config.toml
num_hidden_layers = 8
hidden_size = 768
num_attention_heads = 12
num_key_value_heads = 12
head_dim = 64
norm_place = "out"
tie_word_embeddings = false
init = "normal"
init_std_down = 0.00407
learning_rate = 0.0127
weight_decay = 0.034
lr_head = 0.0057
max_seq_len = 2048
doc_mask = true
Each number is 500 + 40 x the weight over its row's rms, rounded and kept within 0 to 999. Layers, rows and columns count from 0. Numbers have three digits each. The size before them is the row's rms in percent of the matrix's.

# layer 3 MLP down (transposed), 2048x768, rms 0.042, rows 69-78, columns 576-671
101:496424506474492520450572462537534478449406510574516490506438509559498592439482480487494534505493502528545534495612462463454509563455498496476481537414494477500526479511484449485453400454483556495511498502468484528504451562577457475506539535486535484430624510490501496503511565412545545475
093:512452517476475473587546529450450440461499485457473455555557553519512528551585507528531458441496435517468470580534500505443484522475466488552505458524437484543546570432526520467533544469460517487484491521493475560438548533510458485524450495489537466450542478500457490541477493497469480525
101:521441503493503584493575532580563419457462442556525489516538491467521533526498515497461506475537442522479447536466516524464547492508535487501581497506509515482539513520483517541541481525496503477491498550442492512517534531485502518545523498402562516580463502494475521480545507538515504526
099:518530495499521504539479445492537512553481485511520465514508504586480527545498506531472470481505518437514486543480490568526487449475487521467524468416465540553547424525522542415538454534527455456489500484421510535526536504493490490497504479503472476522574479508482486491508497493526460474
094:512593576469446480490521528461492471550434462425531526484558483484538505545450419536451443440561454450601442556587519458444497516439413448531533504494521478509544460533492546457478449509580488527466475502544504427554483459463533554496545497485512430412506544526484546470490458502532578525
098:547470467451486506496504495497486514475594570545458454477485499421515575468462491519484514472510492494532515516512544552452509439483557568506573459519534482530468518472478469556500495535447549461495462509571504450500494462484497525493468471539515501511517494494426543526575515483485500502
103:511527565535531561448513456495459486533471467529494498557472487501453507473482489460576488537510500529517436448528476516529506506524565500500465456521550509530532505499487482453543492520512483570498515527569575467494437494440563466484505499555464494516516489446500505519535496521498550595
099:453469457524554515525516555547547489431510561429535386559539474499508462535526555569549517499461490414566475519527528513536477525499504511515430435428488529501467557459432543458510497502510456548521503570501529536472524493495538445495531486428520580527528407534483507499536488497481405525
097:542496515419443523438444504530503539541548510547498519483506509523551478513447507540440541459501536521500468415512446513529425543501525483491472544494451509502511479528473491473466515487519437479485515555436501420536509516454536442483534506533534456488485563517514466487452523463575454502
099:445481495487505480558475480436518549429449474553440460535520553513468539557525468518457497507472459639454528472510497522496455528516498466460510500482447566497474419552462498495468519448523547556474481466458455529498568464527484436482472500543406576470559548461495430482538579476573454453
# layer 3 MLP gate, 2048x768, rms 0.0697, rows 70-79, columns 576-671
102:497526512505594550447571531460486564465485558483465527473580537540502511504503547512491431542496496479469459590479559509542528462415500474451504534561420536484462485461507479436516392548478494392504497434552475499512446528510469457488547516498472530535580495549472460461492536559472520548
102:562501492532512496503503486491485492502411561499446509458529540441503509467462497488545542521574474481447497616542443512488493502502508463527447511466447563527523534558449511522456483493504471539500474515535560459463496462459560575382494498458506445497389455428496528481594454494488550525
100:456499545421511494504497512436592563490512502485562509479477406509479532508468514468493538530474542445527529534544495455544486473537510483488555522520531478461470464481465451473579396541418505490445473541481481513504494548492485481501466551562499503476438499497524496496517558434454550534
095:547499473494519552586600561432530410562472456471445521483538465471501501511493496464497622513577452509516476534505551565523559490460497432616497491449509478503460522483484422486491458525471522549524508517522532537510569462485489538508522487476505545478550507495525574523519527475527507466
097:536521523515488467411431422508463408517516520472515582511467521503452504484513516424414534581450472433505490522426469533525529541464544469534486433484483496448451463508454510522502458509514549565528472539518503480490496521546544448544517478422463502476449531516482542491473484508363543553
098:456504537503544572512463432568474536502479445510464501539520563587470542488499545510509489442441455531464482498498585521437436472517498476517484519520507466498481484488549536538546508440512538514472471565422532579512426469545498456511556501544523454486471545471507528545542529536466504554
096:562514569523509472472555472431481527581465433571515474494520483510465442538529516444476536521544460540505498574468477455476510474488508491552466446526490516450533463510502483497461493412557490457479451538539523505469463511484398501505526509498504480524453430594521505546469450448469585452
099:535363500478481551562458526493490462517510433552489538399514517504516537503484554496516492495470541451448501546542509520499527527561479559590531484446541520377520475514508533544448503522532499510447510557506527475527478502480453442456488532494554543575472561479461494436462541423425505477
095:392512527577490439491518489432468515533548501504515507561622527465536510522523483554508517509474517559473474503433482464420572467484450464522472523534533476537457491512478528491450479463483516441465500498524474495530451446464447524511557505530511499499499585504505488550487557473534519502
097:479480543492448527541490467500556515554539503527501475494496515525504446598522481493536514536419504536476552467457448514419506496490543460427513557551499509464496499528540470494457482455478602476478508484521553555498387515509562448497475503487524521550466467496547613465525485528490506516
# layer 3 MLP up, 2048x768, rms 0.0749, rows 70-78, columns 576-671
100:498570490516487556470517471524557490518436531516463502463564427479567561466433526477472529471488517486560539491564527521505605486469481480478532516509502567445461553562521486530491490483529500501496492516583522511479479530454522478415498511483551491522545524571487456436473522472493512457
102:491533552557518516519516404504548546490463461530524538487601421557443554434525513474468478486479525507489563472520446544480451452489504540488479434615505494484473513574457526495520470551478543487530479448489509549565514436450444484497392549460477577519475436455512525424540510427448519489
099:490498490519512449525521545465413454438517476458504516525522470537514555489416532459451442508581471545420510480469460539461453522575519480540515481476493502440453561509501513524579518453483494496434476569460510470517496508513460558491508509542511505474460451471465577531553542480451423505
095:526495452522522504459422481551535545528537458491401473525485472473522522547533583451553486506467489526501439400432419488485543536445489453499437488467458482506433555516463433507481476461465544509495558526470477508527427495518519533493500466534436509536512418481472505545502560519482501469
096:498490526541462512505526483560493511541462479515502510583496479532573484515444522486467518475519507452555493501535570519481434466532505539516480452464510493515494544483464566485530530480487503428534547434498492495469478431517492495456466466480484508559514534510485451548452449479475486498
098:484498559542428603541480543452429483449513418534486491398448454457576460530492558485556487527493490487453484498465498448505485488462533502541449500512526473486480447501478488483531499575527483456593419461529522475459559511506528468486498592573508492507540486475464540553523498486387460488
096:467526500597515454456509547513501508505454438416485561528484531452471553423543573462508550525568461527555550481412512451472530492500533544470561455577473461480493522490450507490507467520459458488443499455457516520524569500516458521566508490416483423495445546530491486530502499498514562504
100:501450442495494494525484539519530482493531476490518445472550572443434471528518505487464448511457545498448418521560539561531449480612539467491419537449463541467476511526502520533519550593531493528582488552527493570562469554487527570472515457459502529552596513512488530425484488568535502510
098:436511546554516449530461491462433462470461502516524511588538475513530538521488487568593483558557524549488520517446558499472463459470396475556539479563576423425515465573540468474464533438461518427481480520557486477451515532510505515469510488522499552491478527410535427552402502484570471552